Weights of a small GPT-style language model, trained from scratch on English Wikipedia: vocabulary 512, tied embeddings.
Each number is 128 + 24 x the weight over its row's rms, rounded and kept within 0 to 255. Layers, rows and columns count from 0. Numbers have three digits each. The size before them is the row's rms in percent of the matrix's.

# layer 9 MLP down (transposed), 704x256, rms 0.0864, rows 293-429, columns 128-159
105:122109191084161140142174159135111132150112118166124159113170114107117158168131148129089104145109
099:123135122136138108124114085122106111100126113108117147106175156121125144134113123139047114147132
104:135141132120081127129131160135095136124152148089095122136102120149155136112147128138124117145120
100:141126113129148091143130078181151138158135135132208078157179122140106143168094146150128135141131
106:121115201141165122145139099145131120091128093138095166120110137148164145104095141061160123135165
095:126112116106110144164141103141141129119146165147165125140110084146138111129134128121112167147097
103:101117140151128117104109130115117140119084121108123079089150139113128112137130104137128176165128
100:102108163117154092138142143107159119112119117068149083079130124117125143115131179165100126131131
110:087099140114081123153158135129154098107069097146134153117128137135116136138145170110133143118088
103:157116124105181051114115123146108105146137151119181115135085148117143102115166132144174181128155
107:168113153138145114140109124137107132152130125156122127131118112099161151117124106112103147134091
100:114103137121176106127115137122102189121133131127132130154119093115120170085125113103121135129126
098:140105125137122085144127151137173137136133133162201139149125135151128182148113084124081140112094
105:082101136096133118112109140130140153134108125129093128110114145144077155139151126108120188143201
107:164102123152143125097119114066152138171114159133114119111127153119122173165118154176106124118092
107:111083167121121192132143138065126121085103152168156140143171102157112113138113175138128134109106
098:107135101138138096102138125124121168128070111097137129159099134136154117149124138091112139116112
105:089142153126134100121073098098141124116168118154144117168121136127154105096125127126151133120148
093:093128154118153130138135145122115128150113136131087105171162103061136159132123124111104119164114
106:132163128127134119158115137142151121127161153110175143107117087088119119115152152144111140111181
090:134132096164120116108126135125132151118049154118145106168153107095162109125110145083139122106127
077:116122139076093158125163135139091136084142131158165161124145151080105110160122090120178109123096
095:123115101147111099148101106138128112102179144089171131169118143162112133155125116151121127119172
099:126159101179082113137143126109081167149145128153139120105092125181114167153152131154077143132113
102:078167124127141109140138138114107120142081106183097085163127073133095136110156141126151163123169
099:174113152152109152119129166106171109091134126136070118085140138141128139116083118134132124090155
101:089142113133151098134122160119129130157128115157089148160129124144144149160170142131119120127119
095:129140132131109085176143164062115162087120150117132141111171142084142126109158166117124128090121
101:097119146120124125166174144138137123150132139170089161161077111103134129143087130140152110113113
114:147116131049118141135157102102167161152077179184108139128112080145107099148125127150091159095118
097:167116139115106140153154127142109118130138122155115192098144143100095141126097130163145145115108
099:126128108128110111107142123104111160130135129144144127130141162102157096137172085155143141130144
104:065123157143133115151124183098139147146132133085078160101164156126074134121132134099173115109132
097:134132168119138144124150194104103115125134125141109116139182106111160137092107116125169147072122
097:158148108088129087158118122113169136128115125119122110141107173087136118152162146127181165108148
104:180144158148103163123067134155086106102126117143178142126143114108091099135123119134159108067116
094:100108114133109143111160150149139139151111168123158115121095106099083145120091131155111155141158
094:109117137140132144132141188157138141105134141133113153067164092131126136077124097098145100110114
094:157143149139125137126144139106166176143157109128157080134142121113110114119124131138101124143143
100:152118100105146141133096128111140130117178126122088145150097095111147136121111169113147128141087
102:154166144131108162114149144111121153171134087120169145138121146128098203162181155115181151107094
105:114110092080118125125124104126161155123140114135153108174150136153121158150119147113107131093135
102:133073131133102124128129128127143150177100169127125097142129145122116090085129102144149107136089
109:136132209157106153123143139149150118139152153141133148123113115102135143133111156181125148085099
103:173138137094108131097144113124159142142159124155112163054106102116127150131130111090111179161078
092:129130129156132130147148127124163168149161120165110127134150091122141137114130152142130103136144
103:135133106147131125126085131166114108138080088108128118136144167114140151095147153138139147124107
101:154100115116156146156158129165099140139122100134111112159157074133165140123141169076145147125115
099:165168141152108114152125154109120145120130150116127146126122101153141126153109152134137119138100
092:159123151131093109084158134117137108146134116151136160109152126088109177145123152107133101175095
100:134102145134102116129095140129130162090134173095101116152103127095102129123115115166087147122119
101:111123171128121175102167104115102119120114149111114146085147157158133120111133113175123077138159
098:143127086123144138160122148172167134123113147148123094133132078137134131139133123092124115135114
104:117139145102110115124113146156163111167143087136125120114132141163092113132144151130103133104129
099:105126177147119101108160101134131166096159123145148126133120153143093164126143149132084098113145
098:142163118106103149151109102130128147103122135144121132133136107165162105148098100146152163115168
102:172136144130085136156109100158119100182157102106112117143117139175127140068146153123054107174136
097:148126138118159134118137101139086133096125159152135130118114133115122179129084140131162111067184
115:086106119141094121143142170185126124125112116140126123155126141124146133123102107150121158128159
094:149114150141111137155112161122101141118073146096144100162108128146106157148100087118154165118055
099:138137122122105108163121108135126139140136154079146139158107152103156119144088137108184078136184
104:100124151084161109106114126114110143151144149118130132129134152108130137147113106098121093198128
107:173130158081121088138148124150145102152101181177101150106088144183097177140128180118145121116107
106:108133114115141116099135139120150099130118174102131134118122143133139169073107095172108167149142
105:116110163111129142096185136145138154116159132134134161144122161124142147144166118098185114085131
107:113107106122130146110122109119108158158090130106126124105148161112153106122136121140134103145149
104:086141103151156106168138161131089098128079147109091141114132145138093161124127111087135089125156
097:131134118113085149164150143131126142109105147148139113126131147145127138121091120165147160134125
096:125089156132147145125062130139180096133115145090121117157104147127086135108095134150163158118139
103:169147128094125107137122089102130110153115117095170118119167137137127144120142142133125105134091
095:128118132123137136112121113133165111126152130167141142112187120132143112128138164135130148126109
111:112127114122086086150085125146100130091124130141139128160155156115128165136134130119129093126107
093:141133096084136130108149142148134116186148112130165138080130142141145120113095122116146114151117
099:148121158133165115094113128109142193144117134164127129111121118146144167160156159148104113116096
105:120123096077089108129141118140149079104104142134179160134116143106170102170132119171107139137097
094:076126104087128128144057126105125081128132098121124161096119107145107129112072121100130124156140
098:125097142173141101145142136137110140141142109080147102119132122142125158109130096122121093079120
094:161164124123134134099132115156085123137154170098142123148182140137165112117121132156108139116134
098:132120110117141120141091144138065154107149128099143140140150139128157142155104138160134107137173
101:129115149102150164129128103142136142095124141125142114135166076138101126135135142131136180112097
102:157087132130155112131123125118134091133143156107153117128143168113144114120076124142098132170133
089:130112101153139148157110105096133144144127132096117065135080146155141131150136159121155147131109
102:115124157119123137138163127136140136140147114102147112140152159152125126114157099140140097087125
100:160133126145125138121119142123093172153172095126144119125162134122122142106177124170154170139118
114:173123089145107151110148171143113151151114102104152136154139113104127169132104165097084146099118
097:134171127100129117124152122113100106148102113127132133122130165152165121133103153161139140129201
098:128114104130123092103117115078168104128131106155134163155107153106129119142144130121118156114128
096:156152088123136141110165131110148143108090144147120099139164121116133114137166159143118113116123
105:130105152132161179091096139137162140146127123088086084150171107120121143103120146108140118109096
101:118150122113161154122131119160141095122115142102142124125126113165158138189174111117077160123130
105:133148155156138169135120160097134166112149125140158153123131098152103173118101140107109104088098
104:118124137100187066148148123141130126125147129111134140182171126127112168137128122136191122122117
102:153090170154113114131143167118153098118149102105159120129157118149129096113144118109187180097122
101:121133154120113087090138104141132118133128153142131100137095107161126117138134112175137124131131
097:161150120140114119143110135115114109110129135104160077075184181132105156121131133170076128111132
094:153168107179080096102107131144111136130101136134180144143109119128149094126146097128143113157085
106:124114110131121165119156153130090065143134088125105182078188120126147116115089128105138127144094
094:115148162120131122125143162115108141094124130136133140118116147138115176111128136123121170117119
101:134121117150166118142133124119142125103111148128157130135169159110095113135129130122139171142095
103:134102126135126128124124172146154115119123144147109186149163163122130145135132139136152113111142
101:120118162139125080102122145132119142123153097126168085149088095115157117121145113177107157152124
094:146158137120107137196153191110093139124133124147133123125111120118138110138162179112143123082096
100:127139148126101111131164089125125089083151120111065109147132162153108162143080153142120148118154
103:125113134094115113123163111080086098074153138177133137148133118159131137131081079114124102114092
099:126187129125142080134159130123140147132130139096144135131107097140110126144154164143182152132151
093:123127148133129140118114157117156139152091113113127135125117111153148133165103114114112126095093
102:154127092153165114097117135095130121111109120166132127132155120140082106151133139143120131137131
101:137101132134101098155117131132138126146129119099127196109151145124138107134162134119152130131152
100:155086182101104131100157099088175160163171160137126099114146106140108109145147159103157064119147
094:129110159136143141116074152121146113165119139147133158144099156136130111148157154128128146155115
097:134146112133127146075094132174127173089108146143146141136116094140181132136138104149088129134127
101:122086132119148154208152118113156134101138085132158148108175138134091130095093104128120137138138
089:116127105155103112145176163146133127134105173124150057138108140147152139099146097144119144137152
105:145119104115124099126136082101109125136164123141151114117135161107155129145092104106101098106156
105:101118097115107130101119161115141144145123105098168160098130133102196103131129111178145119169102
097:134145107101146118130118152129137137135171151153107152193130101146142145123130142124160133080107
103:156092112151082112084133134088146167189108186130139105102162142114126142123116125151111092124124
098:131161160115127129184138091139135164117146123126115144155127109120108138140130117120141086082152
089:133103147127112117124102118144136102137122116131118076164094088084166133082081148124154145165145
101:181125135102123132165109159122162124127149176124137162142114124159132119161094110076080086118110
108:112147104125172125135132164137141081110101162136090123120158149134146123119091136128134098149121
102:136125127105133113143123119129145140141107156097103137130144141128148111123159115139121120135151
099:107127130176110157149093152119124097124142115128119092124159115140111109115124154138127138149088
094:129123093154126088115079128129122120125123135111103103110147136140156133104127107110115147147095
102:155139116138117143153151138136111164144175116101101098103110139135107160134107143111122088172129
092:091105114114140136138143120088093124144136147137122144138134160121116123167078131104160121134155
094:143134113126128113105128150141155080115135157141163141097127143128107115122116166135113110136122
103:108166113032085061149105086124133103127116150116180130158133118130110138157125102113146122137128
108:100112114168131115106140119116120150167128157103153125144146158110176111133110123171114114150069
104:083100155140100117139116144146161109152146146118102078105179140096186073126133118143140148107096
097:101135143119149117129117121081140100122110145141137135148133171106110131122154153105132102096116
096:166121149136109103134134148124137160135105136143176170114124107150143121105114131148105127141137
100:117140138130117110119140131121088133097153104133150121103151164139087104110122082109119112108121
091:124092145147144144105151115128138114128118136166129120127160141096103129075112145132136049173174
101:120094127116130118087128135129092147163144172154096114191150094198162182089129116098132064156112
100:125109115168099133164150156116103135127155117109133155126112114154131133067125137127132150109144
093:137122131122127157150141084130069130142159104187150133072104133127084187128150124107118158162126
# layer 9 MLP gate, 704x256, rms 0.0873, rows 294-430, columns 128-159
099:101190101126095118140069088120106137125127131135125112157089095134104134091111109075149124116130
104:061162108139071120120083133176103126123115115127087130106140107094119176122108123121151088118133
097:098132143162103111143151154120088108146132119159104112153146113109135126110132132118178121143116
102:124106164112129134111163156104143136116169143092107157161115142114111133139104127145157125121135
097:108179145115113099144087123139152144113184149159124130152155130110154141135148114082124130090136
097:092105154130163106112126169147125133130118127150097147155180151109132156136170143123105130153133
103:163148107078109155145107134162151093093122145113134145137128162171107145083116129134137122149124
102:136141135099125118140113120135108137111141144111157154095109109106132144138128126114126063126077
101:120139117090115102156127154179085132113158173124136146140148124133136131151133148096147178100112
104:061086105152140119141125108148135148130103093189088147113182162103121163168130172136112101155129
100:101105171146111157095127166114098196088115114119107119127116168082095108138123110141177146129159
098:148093113107091175116118124158069169136100111145112144143142156115133131120150117167108117139143
104:096119111125130112174154135139081092114136133125129160144146154106104124132123161126117085129114
108:154145168099099142144116153109098116122144101131148155098139116113154138137109111131128126160120
105:149130148158110120152155163113121109125144108128125190146151132131111129133144167102138084141086
096:122152153146091125092108083113126086116107121120145124138137134101120159128084141126126099161119
103:126119137141118122105120127110115103096096168108126135125142080132156145153134111101143146077090
096:149154144137153134123136157134152130149129140134104129181150116086119137121098120140142133102109
101:160125146085085050171119147156117120126154112126112141095127108166135160170104120142124125129124
088:154128150124117123106134170124110131173116133132150116173122138070142151157122117164142111103091
082:104114093116148120128132100140128138121114203051098131142132114151140111074111142104092126133149
099:107113107129119122110134114115116105102139153156151159111167092084171131137126123099110143110116
102:093136158137109129117108177139144145130122142130146181123105171144120149122126103167122140134126
100:111150156100138131118097160145133135078126168149122126186098125121108087148105149124150117167143
102:111133113142114085143087104176094143122163140142140150147138081140134154132174141131105105136135
100:118126149126112125140138131146151106111156081141156158129154137129098170129155132115117132147134
104:118086137098078066136156124144130105081124153124129156092121118132091137146137143102102089148122
100:123158136137100089170095147130121126083161098133109174171134124114161148102115116062138121071081
111:137119167106135100128114128126115116170123172121126141158176140140127132129113132139126097175177
102:090106119125102107170094127137094143129082153115101126141148122129111146116154123109125129134121
101:105146119153122095132124130095130121133113087145123198125149111139088196126145151105167121126081
100:092082102127091132100105154133119144139073152161108132164131107134129121120106149138129139147113
099:134130137123110114111164125092095140137112135151075115106143127093126119115106135103132132138081
098:131148124075111098120125147119110097136131175169160131137132129146104129157146117133085128086092
103:111088132143121139130101112112117142096117121083071177142108153148091172146168156129148126119136
098:115127133131117093144090148115112132119131090151131133154133080108148114158178099102085131108100
097:108131101156156120116119105127124115103187099149139124090144156157103136107111139168095114165126
098:102125111119145118089129192084077159167159107152123082184141129091127109114124176128167140114163
096:105115155141125134162102098117102145106112132153164167118118117126135111105141184147067134119140
103:095158142106153123092158134135098152141124185151108163185169153167139121114111127140157114179119
105:134100176081129121129131156124151080118110123155138142130118129087131146130140158118103158120139
104:095131140077108131128105139164157118129142120114143152155112135138081141159126122109172114163121
102:091186188146139112134109168120120108132146089128164115140122146054117136122114149107121128123091
102:128160127085118110128064111131062116104153133138167138133116126106137140109156110120139108174163
095:124145100090141108139081132083133087108139176088098093149165127138113123153089141139119125156126
103:071122126115112098084124158081144089115080141138144121115140100150131126110135141131164121153134
104:131118127174123109102113140098121140127127092123090108146155105113129188154111115144104131119099
103:056129121106126120117143138136126148106140152128163164134074161162113150094157158116136165175123
094:140133118136095138136154180123109160063110175105150123094161139130109122108090095110136130133142
101:090156133155128120135141119100116156087103147106109140127156127111152098126139087138118111153170
103:117104093097128106157154111127092098088113151118105123128144150126121166127137094116120105141160
102:088112126076114143161127170127096157103131163149132137154162193133157086161115156090162125146133
099:131130126140125144140105153173112126135126091121124125144131137122114161149054084149153101138111
096:144130114108095088158112131172134140151134145154104161157101127148120157141150118110111108138150
097:107094116084090163160127143160116143121133124113127149104136132095125154152111103119129138150100
107:176121164144107123134124096149123175121176138150130112112142115138155136154162142119098115161151
097:113141128124147140112113110128127091106144147142134169160159122079112166138087120114112096148111
105:122113124110106141135119108125149112125144099129174141163158137141090126112138109116157142121129
096:110119142135132089109126166143122126145120189129167109175129136165084134146159161131140084178106
098:130121165150113148153130148136072139113111146147094188108131107167115099136149122131089134133168
100:100168141129102131127134146153125135108183117116143155109155147129135149161094153132097084171100
108:131149164143112100131113148124147098127134150137169123169092133100150188120119124150150084162124
104:153130127110080113137139144117123128153105123156146126130141112124107141098099122122129123116099
104:133103159115106148159132154126151144082106124116121156102171099128089120123123115042114149142093
102:151108142089090112161120113153143124119123110119148168092119165109116106122096158138128130118151
102:100108100097137089157114128152109153119129126125134143111114106103144125106103146071136172117137
099:159084154119137110121169146123147085146115098173128125127172151097149125097137164123156108152111
101:097178145125128104094104150113111113162119115104132120109192139141088163176138178133151107134108
101:068128115124134122136125116098143134117112103108091141113154119084112144078123151136122111098108
106:127150154095135084147152110130129107122133118172151164128176145090095124171118121131119137146131
109:135118126126115132131122145141114112126077143143110100157105170122091110151141160121137102128102
095:109121143145115109150165135119134140114139147127099147135138146096118140130130130161118130116079
101:133129137118099065140127143123107111165135139181182110109093140062133131124119110140163152132130
101:107108159144112067128108161136100134173128104096135126158141142094083116110134119129116093182183
094:142132193137148134120098155131105136110093098131137105114116171132130126116094155132121119122127
104:089137109081125103146128125151119105116141120151154120128155101123121136150144141119092126086118
096:152162110147094102176120120165127086099151168100148121134120116137111164090122151140134129157145
096:149067147153130151165150113117151097115123123133152106169114117089117075129119129134145123132080
097:115092173110099113185109140168141124126116137139106144155135172139111182130140139135171120139088
103:125137166123081106126083094158090102121127119163156163110156154122101163157115154155096088137124
099:113110156087102135126129149115085105076156098102136144097134154070127123092133148106106072094109
101:119139155143118126132130161112161097133173125094087146140123145109099122160104191144146086137132
101:142144134140095149140138115150098135085116100175091079147104158137120158135136135090108148119132
110:092071139108098091106098108106129116146155128105162148119146136105139125096119104154156114100127
099:127127165096096093144171155149080119127120125198124125135135149154105182141119121145110129142143
099:077096126138110148203158116153145147125164129112087135103130151113113121110103102155128113126102
099:161122165130115114102160122165156154136161122158136118139124130160131099123139106069112145135101
102:106121088145113088096104139109088129087124119109099150168127143169097143090136170117130113115091
101:146101156118113133093129132185103125127125075174139167127107119154077113160112113120105105167141
104:149140127133118116174111141184119166168135148162081146123103135147143180170097115093119171132112
100:136123141116151118122135118158138115126136136139108131131149115085116139129099157128161147159104
100:110142133085126110116066151135127092140104147105095108132125117127112120139153128159151158156128
098:125091149118104165119169123099144124089148107105102128130161148150164143161115089127165138123125
096:108141145093142134185188129097094073149164133105107190149139079128122170124075142096100113142149
093:114130119108157129162159116143109161127180103121103109095156149169137156130130133119129151118152
102:124134185107138123130150112137103136120151098142156170102087166132097108153128109126147177109097
094:132126108071097099119116095135110143134119099149124137131125137158138132114141126068138083118129
100:073075162141116057150112123120125081125133113124130141136166158123104153112189125167122166116121
104:133152157114132106104112116113146154148148123088101129098171144144053154126174112120110108116133
097:130136126136105148141102137126107185167106158118133142145141149104126111127140163113132147103128
095:124118155155104105137164150117143074153124089102109169152099105118142110154100122088140123141091
096:108096098111134136132092149130119106155130098167131131128123114135133111130119139144147141135129
103:132168140090135122128134137103147150126155149104174124138158114108118124151130155122151075152129
099:135088137119114158119118194128135146137120120135187132116099102087127122109087135134161138108128
096:123114167165091095106090153147133094123085141176123127169163135108131168084115169092173104153108
101:120149117135119134105130096146096098121103114177090126124126163135073142139126133146154126125093
101:132106126138108102163098161131114132138113088105138160094146138113129132140122111084119113174130
103:119154161095100096143084131107149111135120078130116150116153153123155116103139140122156143117120
094:143124128126134139146155115142070131110154097084127115101160138126134130134128159093168149120096
096:124117127159150117090114122144097156140118117102167102177132133159114149134070154132104125101155
101:073153105139069145147108146144106139116085144092127107132110148130124174117145142132168133092148
089:129142135092088109112125117108124108148111150131124164114099111165149181158130137123194115101134
101:140121131071124118112127154136172132135103135127126119148142131131154135087103119100119108104106
102:102109131164128130154117114129131093149148100113122149184151110170115166100145189134152123153110
099:118120147115121115138131121173119123136153124116145171161109106136122196143113174157131147155125
102:160147170145110128154160106105123131113164113149121157105158146121084172113150138122136137154125
099:107139104077131100110106115158107123162088137137108135133168134114144127122113106178133119154126
090:108133152138103091134113142103097131105122134111135119133064115114122144104146136124128178127116
100:130077136110110125101072186096162164103127112130123133164160092102141111141110137119108132142137
100:101176107086163115123109119116114143143148113122119126148146162143080159154162179060107120129154
099:112117121126101151174122103128121123104142188106095155124094123113126142099093104102083095071116
100:141158085111128094152078079205096125097120049151125155141133146138120153084142156125154095152113
097:143159153130102132122115161123121102160120149136107136119107092122132121091101148147093129118161
105:126096179141117121093071136129127126087155154159162117145124131077109153124103178173130085130146
093:077125151124166077105155133127136130115099129158152089119118139093143094118128150121110139101153
103:091151129140151135158115125140106136119101121160111141101139146128105186141156120077150133132102
104:104158159135119113164149127119116119094164133180145109105142125119103112114130172136094136142105
104:135156151094108118148155153145114137105103158116131156114144112141119113125120125078120093117134
104:123115093113144161137116133137104096138165150136119131150165160100145127101136123157178127122096
095:105123093130108124156133147104088148110126126098112170116141155095117132108099134133163185091142
099:118096174121119123107113124154108151126129117112098105137159132144104134171112142086126150146092
104:143155129096091131159109124141111121136064112139158154117132131147115175122109128106130107166111
099:161147134128124095135114108153145128133108103102181146150159137169123148159125107104175145138097
098:115113171139117142121118138109082136117144131127146161120153160113124109124171161133136111169122
101:103151145122115099133092191136094139111111149110128106148150141112107123176110175138121107113089
093:138119143148126131151112164135133131151106081156134152124124123133105091153112082107153156133115
102:086116113097093139095129125109123140127147141147112127117127108132142094102130161160149145110148
# layer 9 MLP up, 704x256, rms 0.0919, rows 294-430, columns 128-159
098:116110155088133136070098143134132083141091122161116129132136112130101130117121149114149122112120
098:132137140117117100158137123140157115105106123157138181142134092146117151107109115130144132150159
099:120168120102132162152099139154106153098125131152135160119137115155132154142127184159123116122141
102:110136104136142148100118114107179132144148139179122125131091156129145122106115136163107099107124
095:129155109096084112123123126142114080113129098106161096117124110122120139122097140113117141097116
101:095137106128151061143136133147057158152068128174153129143143200154084123132170127112103121140153
099:106094124111129138154130130135084204111109125125126115148127098096118095155113111110119134124161
110:115103128112123073148091085137143109163113149155142117155130078140142141115124111101115109163166
108:123144127130098094178087139137096158137118150147169134124098142110134136152164166163114155068097
102:151120123115142093127087091132145113174114142103140117160138140136122079113124106119119089156148
096:125129115139145107168138094100141129179085122139106168109116118189135173097126112101096143112133
094:152195142128147115105111141108128112143121127149125109121117160115112091076092143110133143104127
103:146155088110126137122156136099157135136122136134122102143130087117131130118090102168144135125106
108:140116124129111137163094124096091171147109142103133127121135107117131170124132140125124145144160
104:108115095109139083115128145091146113179084101160117088170123107102107176130117136155110085154108
099:143090109123152142117104115145114107099162154157107157138117136133106159151140157110166116117159
102:149121165118135129156148185159125149171168096152077117111071090110123118100132148119143147116104
092:179133111115159188123148125088153134104073136121126155095128126130115134147086128147099080115135
106:143172127143100124152090152108123109132125142125149142134123138146153114144141141160136122138130
088:107090074142140120145146082141149142111162113118115152125137149133085156118153153096133099132131
075:142107137155123094110119099127121115173111109152153108115093120128155108130126098138098157096130
104:130130080079159106146098169125118103138110108150119114124144116141106124135133127122119123113143
097:132091089123164104092141160134120140113102147128053135097097152120106128092064138093114127154147
102:129128145116116135135081112133143150137114152129115108141130113112130181115097111117105174132171
095:103128136110117120157095126140102098131105086119170136139141115149104095084141156145107137106135
102:122090080133159141135135141105111094139124150138080133093132123127101105164168138123110145143140
102:131128136146142124135181148112110157138175125145120132113153149150162126111147153139141125122098
100:165131135077094108133155065126162145132094135170095154153143116096120148120126158085117055146129
117:130134121112131160141124129119108108097178132107125149121142144144149144130146090112119149124109
105:181071118140122157092164146102150091082123116141141130137106158118179103157132128101116165099096
104:128131122150126129120118133125114089095082127117148139134098110117122165121152126123142158157132
101:165098160156096158133139163135123117119122120096168145182125103124140075093140137116166135127106
098:140128127159125099135118112131110159160121125140146111089140134161140125207085118131120131111098
095:099128103109127117160143124134124161135097124108110113124074148136138112121170144118140094135173
107:120138114128142109141099110142103132138156164117156125140130145113128109088096150164121155113103
098:110130114135124148131108156125099146144139188127105166112128190157137151159085099146123127116161
091:151127130174090099128123107173147123139165163107156134145127188125133138105119117111107146138168
095:122125125117096130153112133175146087096120107111142141107113101136144116168144158165147122120107
098:128126135129134124143139155139126122098108115132128175150101087158156149130138155142115141149103
102:116126060144141133127143116093133138122155145176151132089122116116142129086124130107072127142141
105:074137122133102127099151154125168155100113118146143162162131196094126118156138152122160125098154
100:150103081130158148130149159154129121084177117164113125129095156100124162127133135113189117111124
110:126114125146127111167094119131128131161128105099161174121144124150113165120106144114066139076129
100:147144124099100139119137119128150129145120167120086084124130092074190106107115117061111118098149
092:123167152111107119116127091160111123162109135088172131159135153135114137134065109135096127098142
105:117160151099149130130150161106092145145145143137126095129111104119100090109136105126133143111104
097:167165126129142120142092114097110169105151101110136146128154146130104187118146151145114087103165
097:103110101109085162111119131142110158107156129101138101152109123094095124158132113072114120117124
089:163155105115098155156118100141109118113135176147127122091095094105135088132090140119111100110134
097:135162120111133115112120109087117074142084144125155117179096123138145131114095148075151144111103
102:127139099119124089134115132172148123117134158103080112148117136143142133100111168113123115102104
099:133148150161171139143105079069156120109129164101141116111124095118093131107130077155117157153105
100:089126126137147152118118157137156124169131083102090155123183093073099120119124138147115102117146
102:129139130096151140126121106138134106170101138159115123106145107160136127114195129150131119083141
097:119104143098096119139150125119151178095109096114094121111113141077136118070110098088162124137152
099:118101088105127133126166158108124131112144137107059136148136098133121101111127137124137102145119
099:107120180114131161066146133102153130144151158144082099142090109089157131158149096133173159157108
118:139134121132108122147123105156122129108121158130126114131083126136181132149091141130131129197136
092:134074132100128133117155132128122118147166159185147113144115128155157119150131134125129127118166
098:158125137096134170183156109135157119127116094159133101154100172135092125158115120103106104162148
106:139065098096158140125124117098124102101120130118143136135141125133120150126161142146129142112103
114:135136129108120136136124147132152121142087143115088151137145118184132092084134105132109132095127
105:118158128135103113155143133193091123119157141138162141099131152138135133130165154101092142165103
103:148120119089171102118153089134086142141151136123156139115151125160167150135140125094107148083113
100:100140123114119135138072109161140142100125117108097111113087127100143166119138132142113135101129
100:149151115158145108138154130140144128106101134090132156124135162155137122163112119156141140156133
095:124162120133117112120167182192126128136118140136152087155137120093169124140125142136101098115119
096:121123137135128174114109097134173112102147150136147102143114160128146103144163185154093121176117
101:118130132171121123147124123146111135103137101144107145101125119150096194106130107148081166131156
122:117141140121146112088115141128112126124130143145114100120139134127126141145109097149113131148157
118:137118164161135162147148117112119133168137100129169145129152121158089147155135098109138114117119
090:104124139140066095146135139171138140103125147103148143143143133123148138140110116135140128133119
099:121124108096074112114163175128100139134161175159125112131120152133108162150107136078094116127132
103:126101109140090155157162141137104123113100144149134146126108124099123159109106130124092120111152
092:102136141106122144088172137116164086120113125127143105123113116153146158082115116165139133090152
102:119122136146147110150115130127153115148120106172172069111072121145132128103101095124147145133105
095:114146147123112147147119128160180128086116184128116125175084129144129116108115116085105125098162
092:100158077183120118155129130125138128127113121153144119078116114142106144131108161122161145103111
113:124175109155115093112082104149100135150136138121136135051131125154134142108126139132144159126130
102:133166127107190119127124137124136133104137128144140080134151115154127073127145150101163120099151
099:139144145136120107141114142132130119153128132163176114112110110089128124099129092158090110088132
097:110104134120109135162142179129109146141141120133120127097113120141112181132132094132151094141134
097:138126104132124075156093163105140099076151112081137119114101135164093155135133122126124106106134
113:125139085155159130133087152124104119085156124081112185121109166135125134143132104126112135153129
100:133142153116138135088143128131108188112153143138097160121144150133124118122132132149105120109175
095:125133154128146093098150183133111133125126134098132136127118134112106142081114141132180129101180
092:128114108131109124120134117130119104139121096103123153089140137109123144142127114167134109121110
102:123132130140119151173124124145116157164106131116126169130138116091196103139165142124144126151158
100:154090145143103137105149151171107157111158154151106132077167120126122128114118106116125129161117
106:147144131108121133155134141123098112098113100104099138108125104128141132158179126127128116118152
102:111116138115134123072126118109105122128110157131095082114149117111071130133171120153092113185108
098:144127118101166124147105132156088170121129108118115119143131154110151144133199127147133068153150
097:122132136137145160127124141151115120106098134156134148144105113153143173132127099138129124172134
097:141119147137117145132142133103104127052154111157141135129140141130098133125156125088168133134133
091:138080143101157137169165118082143112113162155139103151110179147119117079101111089119115087128126
101:118109136148116087102113180089106131146079118142128105110128076184111112128097122127151153078131
091:113090141148143130095131149136155068148150116130134110161124135103144115161109120143134150149129
099:123154188120101136094159127147167112102119129125077125103126085138151071125142157131175138115122
100:116151149130141156150116160142141141119140133111102107139139126102104089135135147162081151128117
099:106172134108137082163173101152158157160123134144158130174125125153127117150179137153102095140136
092:108143118174143128144129132159165105129146152139109147153149121111119086126124115120089147148138
098:140118130124105150147133161127116134092153157115126128149114132149140103114129115116138138137160
107:177104129142123111170148121137115103126089099151121146136111119130152110126115130089122157140111
097:142107134110140120141091131129133154145132120158153131203129145087107105096109071114122150132084
092:125103163125139127064134101164121138149151128136137138134135148156144103108128114110104150144139
105:144122154142163142150137144140107198124166153122140111104132133157158121099110111092121165118108
101:144120138154123102134138199132088114140155099107177131099145175122131153122125104140118126139110
097:133111133087120095143132119135138072122094128140120155169136131132136082143114104095140142152163
088:137112106111153125158107116133117163114109119098148138147116139179104129114125115100104153091162
095:126100140052096131131095162099109104111096108061144152116139115135157108075129106142147143071092
098:154141094098156125109119082172125084131105098114137138140098077080128119104102166103142149148133
086:133132112095158154123086129129082143139140137126158128151103119156137120119127184108174163108144
102:076096140166120115116135145105130142120123116108133117096162131111095126106207170106121134119123
105:114137121140128125138119100133135104070115169144119115143082090162130128137137114113121148159124
096:093152132128102115132111086127111162150163142151144117123106161157098094145133074144132112100175
106:078188113139143114138133158170140101133128103103133118116127082133083083113133156143132131115157
099:115100100143099154138175141146154088135092150139119118150161124144163130128108126160156153108173
085:095130145137091076129154140147120151110152114097177140084124120107094206171117104100103154137106
098:072068173143127111124133147133131046130131119139095137107124074121135155142123137111150174121149
102:145109151145155115094149139122124122085127135137105097134148118066164122119128103110174135202114
097:145130145113171146161150098057098108132161118141121118124155125128174138121139126137103099142140
098:089136145078123131165109094113126127131127160139085135146098150152135106068146107147133094162141
092:100121132134139168130147126155130119131148153127129122122126122126078152163101149126105106154138
104:127117144158147133073125108124112157144133127132152124097157142142148106126136122126149148111110
088:115179158139138088123185086110149105086102124195084093120142115122204111153153134158105165099147
095:103108109099128093143117102137126127137126134156118124134120124135152119161120097124138150141163
099:160128112115149146133138125107137067186131109116120131110135166126144135109121108122101138137122
111:142149139099098172130141201110134130138110164120131128130145097118153096079135148169147103113124
102:147175117142140144136109105136125109122140101098123130151144098104120111137108133123147117091157
095:121135110136149144099102148128103167170138149133091073166135151150165123112144136146065114154149
098:141154125151165085119156127141174078110104147161085139143147144117116146114105141129140131079128
103:132146153123121163130163121105164126109140115121172124094105148130161089144124149177139152107145
103:172178158144103149102155120097160125122155138121133106153141140112157120151149144130110175140096
097:124099097154049136135134133118141129140097113092190124148126171130129126139112147148119143147107
098:115168104154101116149141095141140137100111104101163179116095119131138116168146148117141121119137
090:116109150120124075124123156133135109130159113107099104129137132120160129141137159107122123153183
109:089131107164146143123127119094104139130115118086140080146083108125149142125123167147136126094134